Weights of a small transformer language model: biases.
Each number is 200 + 20 x the weight over its row's rms, rounded and kept within 0 to 999. Layers, rows and columns count from 0. The size before them is the row's rms in percent of the matrix's.

# layer 3 attention query, 192x192, rms 0.177, rows 0-50, columns 64-127
120,163,194,209,178,181,215,195,166,227,181,236,205,211,223,212,197,191,214,216,196,217,225,210,194,192,190,206,222,202,164,189,183,193,189,181,184,183,207,199,194,222,225,192,187,184,216,229,222,190,170,207,169,196,232,259,203,217,217,220,217,205,208,172,200
117,197,237,211,203,204,185,196,218,182,188,198,196,164,231,183,217,191,255,228,193,194,187,208,197,224,178,195,192,226,224,202,193,246,188,195,203,192,178,200,191,218,192,186,174,210,190,199,194,211,211,231,204,203,203,195,195,242,229,176,200,191,158,200,173
108,234,195,199,188,158,227,195,210,216,222,192,216,185,184,215,163,215,176,205,164,193,198,210,192,155,196,215,174,223,215,178,206,207,177,209,207,216,201,193,192,187,169,199,218,195,200,185,225,187,168,213,209,195,221,179,196,242,193,187,214,191,201,194,207
114,164,191,209,209,194,237,216,167,207,195,188,203,218,207,194,212,206,164,202,193,211,209,205,192,206,160,179,180,168,185,208,178,193,153,196,186,208,197,207,209,209,217,236,197,185,229,177,187,166,217,171,193,197,196,196,173,175,190,213,207,195,242,219,207
108,163,221,180,205,210,160,164,209,190,182,207,182,213,207,214,214,210,226,234,217,198,184,182,177,195,192,190,248,221,220,208,219,200,243,184,183,195,179,171,191,207,205,187,197,204,195,195,191,202,204,202,176,211,214,236,209,207,229,191,166,200,166,194,179
086,208,175,206,204,201,174,202,191,199,206,249,189,189,236,215,168,214,197,189,196,198,175,189,202,201,232,195,228,202,191,179,225,182,222,239,208,221,167,211,217,169,203,171,204,201,208,200,204,161,198,199,204,191,210,175,195,227,177,177,174,208,195,226,189
106,188,246,201,175,244,220,192,186,188,232,211,184,183,199,221,190,173,210,233,202,169,220,203,194,174,207,170,201,222,216,219,178,220,201,158,187,158,194,220,188,226,205,199,205,208,199,203,178,216,219,199,205,200,199,229,215,158,232,235,193,180,194,177,206
097,217,169,168,240,194,196,237,222,185,214,218,212,180,211,190,188,210,236,193,214,182,199,205,208,211,214,202,224,197,200,184,201,194,230,217,228,221,217,209,188,197,180,183,170,218,186,198,186,222,222,220,207,219,203,208,197,208,203,197,235,221,166,218,191
094,185,183,197,233,204,167,190,205,190,190,216,229,189,188,192,211,178,223,204,220,195,164,223,189,187,176,205,251,184,204,185,175,182,194,257,202,208,211,204,217,191,180,225,215,201,222,209,165,167,192,187,209,210,206,208,193,210,216,165,210,202,187,226,202
084,229,172,173,219,195,197,179,165,194,228,212,215,181,234,185,203,209,215,194,179,192,220,192,220,239,187,195,195,211,214,196,189,181,181,222,194,212,210,215,221,199,164,193,168,195,201,154,212,138,216,207,165,195,206,231,224,196,184,168,215,228,200,210,200
107,220,189,229,206,215,210,210,188,179,182,225,203,158,212,218,206,196,194,206,223,210,182,192,221,173,187,175,204,168,195,196,207,148,236,198,192,194,235,236,184,233,215,178,196,206,189,195,193,202,226,195,184,190,201,226,230,165,195,174,231,209,230,241,231
096,211,201,200,205,205,190,187,221,215,218,193,162,196,171,187,218,202,253,223,222,182,182,197,176,198,187,239,213,196,201,229,192,245,190,163,217,205,200,199,195,202,211,238,190,197,191,235,169,214,194,169,212,211,200,213,216,200,228,202,188,185,169,173,180
095,201,231,224,243,199,248,218,217,196,203,170,200,200,168,198,216,200,197,174,187,192,204,186,209,234,197,208,212,216,187,196,174,185,159,212,189,181,198,204,185,264,195,202,196,189,184,215,234,198,190,200,203,209,231,170,184,205,176,219,198,213,193,160,157
112,171,162,173,185,214,213,205,202,224,216,214,203,227,195,204,202,183,168,162,234,180,211,227,173,195,212,228,188,206,169,198,190,174,219,203,208,228,178,190,203,199,212,217,183,214,213,206,204,168,191,199,220,153,187,180,181,226,204,204,171,187,207,264,186
098,190,177,208,198,202,198,203,190,197,245,214,242,176,215,196,181,189,234,225,178,206,193,196,199,192,192,208,175,201,221,194,194,214,209,202,226,195,220,229,204,195,200,201,191,215,189,177,236,201,226,191,207,180,196,201,212,181,237,174,201,192,192,153,195
102,220,210,194,206,193,213,163,188,189,216,158,211,229,165,183,221,187,173,208,183,222,202,204,194,244,193,211,207,189,181,195,200,162,167,212,170,189,184,192,211,214,197,181,211,178,192,187,199,189,236,196,208,206,210,213,176,196,205,211,191,179,156,206,210
100,196,183,210,211,220,225,226,176,214,203,199,219,138,179,190,223,223,175,190,232,176,213,200,210,233,230,208,208,208,188,182,201,204,210,206,187,189,201,193,204,190,194,218,193,210,199,205,212,199,209,203,225,213,203,159,215,224,187,215,266,214,176,179,205
095,181,205,185,206,203,177,184,191,219,198,146,180,158,181,172,233,209,185,202,225,192,149,217,191,179,204,191,226,192,232,172,188,226,226,175,204,183,178,202,214,209,195,208,214,197,231,196,202,210,209,194,223,246,190,235,236,182,234,219,185,211,167,191,213
100,197,179,177,226,208,200,166,208,201,185,160,210,189,181,198,180,190,198,221,224,231,202,188,181,205,169,170,187,223,203,211,189,172,199,220,201,201,230,167,205,204,212,207,201,192,193,226,200,200,189,235,203,220,193,170,205,237,192,157,199,236,177,204,178
093,201,167,235,207,230,214,186,198,201,186,182,155,232,173,153,179,199,181,200,228,227,196,213,204,209,213,202,205,180,194,219,220,196,185,183,215,203,212,233,201,183,197,207,197,220,206,219,178,208,170,193,210,217,204,171,199,231,201,163,193,179,191,246,220
103,200,202,188,225,179,200,187,161,220,194,151,229,209,182,203,172,217,193,218,172,196,193,187,228,215,194,214,166,195,188,188,211,191,208,189,192,213,212,188,171,232,203,188,213,221,202,213,237,236,194,174,171,161,182,222,236,162,190,214,232,187,168,203,231
103,194,185,218,191,239,232,188,209,188,186,146,208,205,204,235,186,174,212,236,224,211,179,213,209,249,233,211,203,215,190,206,186,205,209,230,226,181,214,208,187,220,191,219,207,201,190,190,208,226,231,174,204,205,189,189,171,225,198,202,209,202,190,239,196
098,184,213,196,212,208,187,180,255,186,244,183,195,212,203,196,231,217,204,184,180,231,222,210,202,219,219,206,174,172,155,203,211,183,186,189,196,222,210,220,201,189,188,204,181,181,204,199,189,206,189,224,199,189,187,180,190,179,179,156,188,198,176,179,236
103,219,197,171,191,220,183,203,204,216,178,196,219,198,198,200,218,192,133,213,208,199,204,183,197,209,193,243,169,184,173,192,199,209,192,190,199,207,214,193,189,229,225,208,199,195,181,205,215,198,176,190,162,271,201,208,182,173,188,189,207,215,209,207,200
106,195,199,194,212,206,234,224,233,204,199,188,182,212,234,197,193,197,205,198,184,240,195,197,229,209,183,188,208,206,189,191,207,258,168,188,207,183,201,221,219,186,190,188,216,198,210,199,201,185,209,191,185,216,227,201,173,211,179,218,173,205,185,188,198
098,204,184,225,198,198,186,218,171,196,182,196,193,183,192,179,205,202,211,169,196,203,191,221,211,195,180,181,210,187,213,186,191,217,196,229,194,216,200,224,217,210,194,193,181,180,181,194,227,223,188,189,208,223,208,194,224,194,188,190,159,194,228,186,168
109,163,190,216,188,267,212,227,194,210,188,214,214,232,198,201,196,227,211,204,213,212,165,184,202,211,229,178,181,204,199,203,228,174,226,206,205,212,204,167,193,206,211,200,215,185,178,218,220,197,220,221,204,191,192,140,193,214,215,206,187,207,199,185,167
095,188,218,184,220,180,215,180,186,219,252,228,218,210,220,202,197,195,197,219,203,217,186,204,180,206,197,193,209,206,175,187,202,228,192,212,206,192,193,201,207,191,174,207,211,173,202,193,175,238,208,154,178,230,197,185,220,221,216,228,178,188,174,182,215
099,243,199,213,204,190,197,229,209,232,186,212,177,199,214,183,182,184,181,180,198,187,189,204,212,199,198,184,225,186,192,175,227,180,187,202,173,197,213,195,173,178,183,191,215,173,212,213,160,184,182,175,192,218,228,182,190,188,188,257,177,211,217,176,203
090,186,211,198,185,210,231,186,179,205,175,186,233,148,214,131,207,203,209,167,191,201,189,195,205,232,234,191,205,197,198,230,203,230,198,204,187,217,187,195,177,179,208,244,227,221,204,206,177,185,237,238,204,199,185,183,217,221,201,179,179,193,185,202,204
101,188,206,208,179,191,158,220,174,205,202,197,207,222,215,202,179,212,189,215,179,219,215,203,153,191,230,177,188,192,162,197,211,208,175,195,196,201,204,187,198,197,207,194,200,154,197,209,265,219,198,206,193,221,177,183,210,210,165,225,174,181,179,180,163
096,218,200,198,140,224,206,160,218,177,186,173,208,204,250,195,195,227,189,193,187,207,158,190,199,192,197,203,213,195,186,194,184,210,205,193,195,207,202,193,204,200,174,189,225,192,169,196,200,193,197,224,192,200,170,255,222,200,189,223,215,194,214,222,195
086,208,208,237,197,201,192,199,217,195,179,175,195,225,191,230,212,204,203,185,224,205,188,167,192,218,252,226,200,206,182,179,206,190,184,248,203,219,188,216,178,217,191,142,191,167,189,196,215,203,209,202,185,230,199,181,177,167,203,205,213,161,179,206,170
090,191,189,201,205,198,169,199,195,200,208,236,166,213,203,212,188,202,174,211,223,184,202,196,208,160,185,239,194,184,222,224,214,205,223,182,233,246,204,221,187,141,221,206,191,217,233,205,228,206,192,212,246,184,229,211,189,203,177,202,164,207,206,179,155
093,188,254,202,235,185,195,209,229,226,198,218,204,203,234,206,193,208,218,194,176,184,224,202,195,233,204,206,189,196,208,204,178,199,217,233,178,169,192,200,203,203,182,181,225,191,174,185,198,183,194,210,184,223,246,214,190,219,232,228,224,181,181,188,193
093,218,184,227,184,217,139,214,216,145,198,177,174,208,238,226,173,207,232,180,176,195,203,210,190,191,206,226,207,189,185,197,208,217,214,197,179,191,215,175,189,158,193,198,208,223,201,199,178,190,176,225,200,217,192,196,196,235,194,179,163,215,193,197,181
088,229,198,215,180,189,175,223,190,179,217,163,197,214,239,209,176,236,213,158,177,197,186,209,217,171,177,229,211,175,183,197,187,228,199,198,230,212,190,208,191,198,182,205,189,194,210,186,191,204,208,216,206,188,226,168,186,237,195,185,163,209,221,193,174
088,204,186,187,212,205,191,206,158,194,244,222,203,193,185,200,176,180,197,239,190,209,191,201,212,185,204,215,214,212,213,185,194,194,168,192,199,188,215,198,215,203,199,183,217,199,207,188,183,190,209,203,216,218,183,132,214,190,214,206,201,214,182,201,183
097,186,212,200,243,174,199,216,193,193,157,201,178,221,198,207,200,207,198,170,203,192,171,237,193,212,211,213,227,199,202,211,181,213,212,217,217,234,165,203,182,196,218,192,206,203,230,184,201,212,198,223,215,189,215,199,218,225,220,198,204,221,181,197,193
099,222,189,178,173,220,213,210,194,197,209,203,212,200,232,220,165,201,223,208,187,213,201,170,199,195,225,225,197,181,201,189,218,226,192,223,202,202,253,226,199,229,179,160,215,199,205,193,188,203,235,214,200,217,194,176,217,184,184,188,206,223,199,210,156
108,232,186,180,204,199,222,220,218,174,231,213,201,191,225,209,205,192,218,208,206,220,206,210,164,193,163,202,204,185,229,184,225,221,190,229,203,195,234,228,205,261,203,173,182,181,177,212,224,228,208,192,230,195,183,157,214,184,195,202,189,207,204,219,211
121,179,195,171,214,234,183,192,204,189,188,202,191,179,170,194,221,200,199,201,178,212,214,182,191,200,213,200,182,204,201,187,211,180,179,165,204,205,178,192,191,183,200,213,184,211,175,223,217,175,206,204,219,147,193,197,214,215,186,220,202,204,230,190,204
085,214,221,238,189,192,179,262,202,232,223,198,199,175,228,208,200,189,169,187,202,239,216,211,191,182,188,199,221,176,190,204,213,199,199,242,206,191,216,221,234,246,204,174,187,211,217,182,221,242,207,206,234,242,208,201,197,208,174,180,203,204,213,219,201
106,192,218,143,203,183,218,218,216,216,195,172,192,157,197,206,211,185,199,215,212,218,239,187,217,164,216,244,192,205,206,159,199,172,186,219,181,171,206,196,169,210,199,189,191,208,218,199,159,231,220,206,231,148,207,161,183,165,217,193,213,180,211,183,181
087,184,215,184,200,198,239,169,165,195,176,217,206,205,203,201,190,254,199,204,206,219,261,209,206,170,208,222,208,206,207,168,171,217,193,228,207,194,220,229,230,180,191,178,169,178,192,212,226,215,214,208,197,193,223,178,242,209,209,166,195,212,213,212,205
100,259,225,199,194,190,202,200,212,218,183,245,199,206,197,214,180,175,216,196,182,211,202,176,211,223,194,222,202,225,221,217,210,195,192,197,208,216,192,174,232,201,191,240,202,187,205,188,154,204,199,205,209,178,198,213,192,198,207,191,216,225,154,184,220
095,214,213,181,173,247,200,221,190,231,214,214,204,158,204,202,160,202,205,208,192,203,182,197,197,187,176,168,178,187,153,225,196,209,202,194,199,193,211,213,200,202,220,214,237,178,247,180,226,183,192,198,222,232,207,206,194,202,251,197,197,224,225,200,194
091,206,200,241,211,204,227,193,219,186,202,227,204,154,182,191,212,214,211,207,174,200,196,215,188,183,174,196,206,203,210,242,201,188,192,228,161,176,215,195,192,209,239,185,183,218,175,178,175,166,211,199,203,205,200,200,201,183,201,224,254,210,186,212,203
094,234,195,196,196,188,225,195,179,209,161,181,204,194,196,200,210,188,190,196,181,204,174,197,230,213,191,198,229,204,233,222,184,170,198,201,206,211,166,174,208,195,214,220,189,256,167,211,219,208,168,205,187,177,208,230,177,207,203,201,218,207,165,212,226
100,210,199,212,198,176,225,191,205,197,183,203,189,183,219,215,227,175,198,173,216,197,226,198,216,175,193,223,209,206,190,199,196,189,164,207,193,209,176,211,221,195,202,159,214,241,247,213,203,198,167,203,226,204,248,196,199,214,201,179,213,180,202,197,222
087,205,181,174,201,183,242,191,180,217,208,233,173,163,214,238,176,200,183,217,225,195,197,210,217,181,209,200,207,215,201,199,210,187,204,195,188,185,192,187,192,182,147,199,201,151,220,214,187,199,253,226,190,189,168,208,212,221,204,207,200,144,199,155,188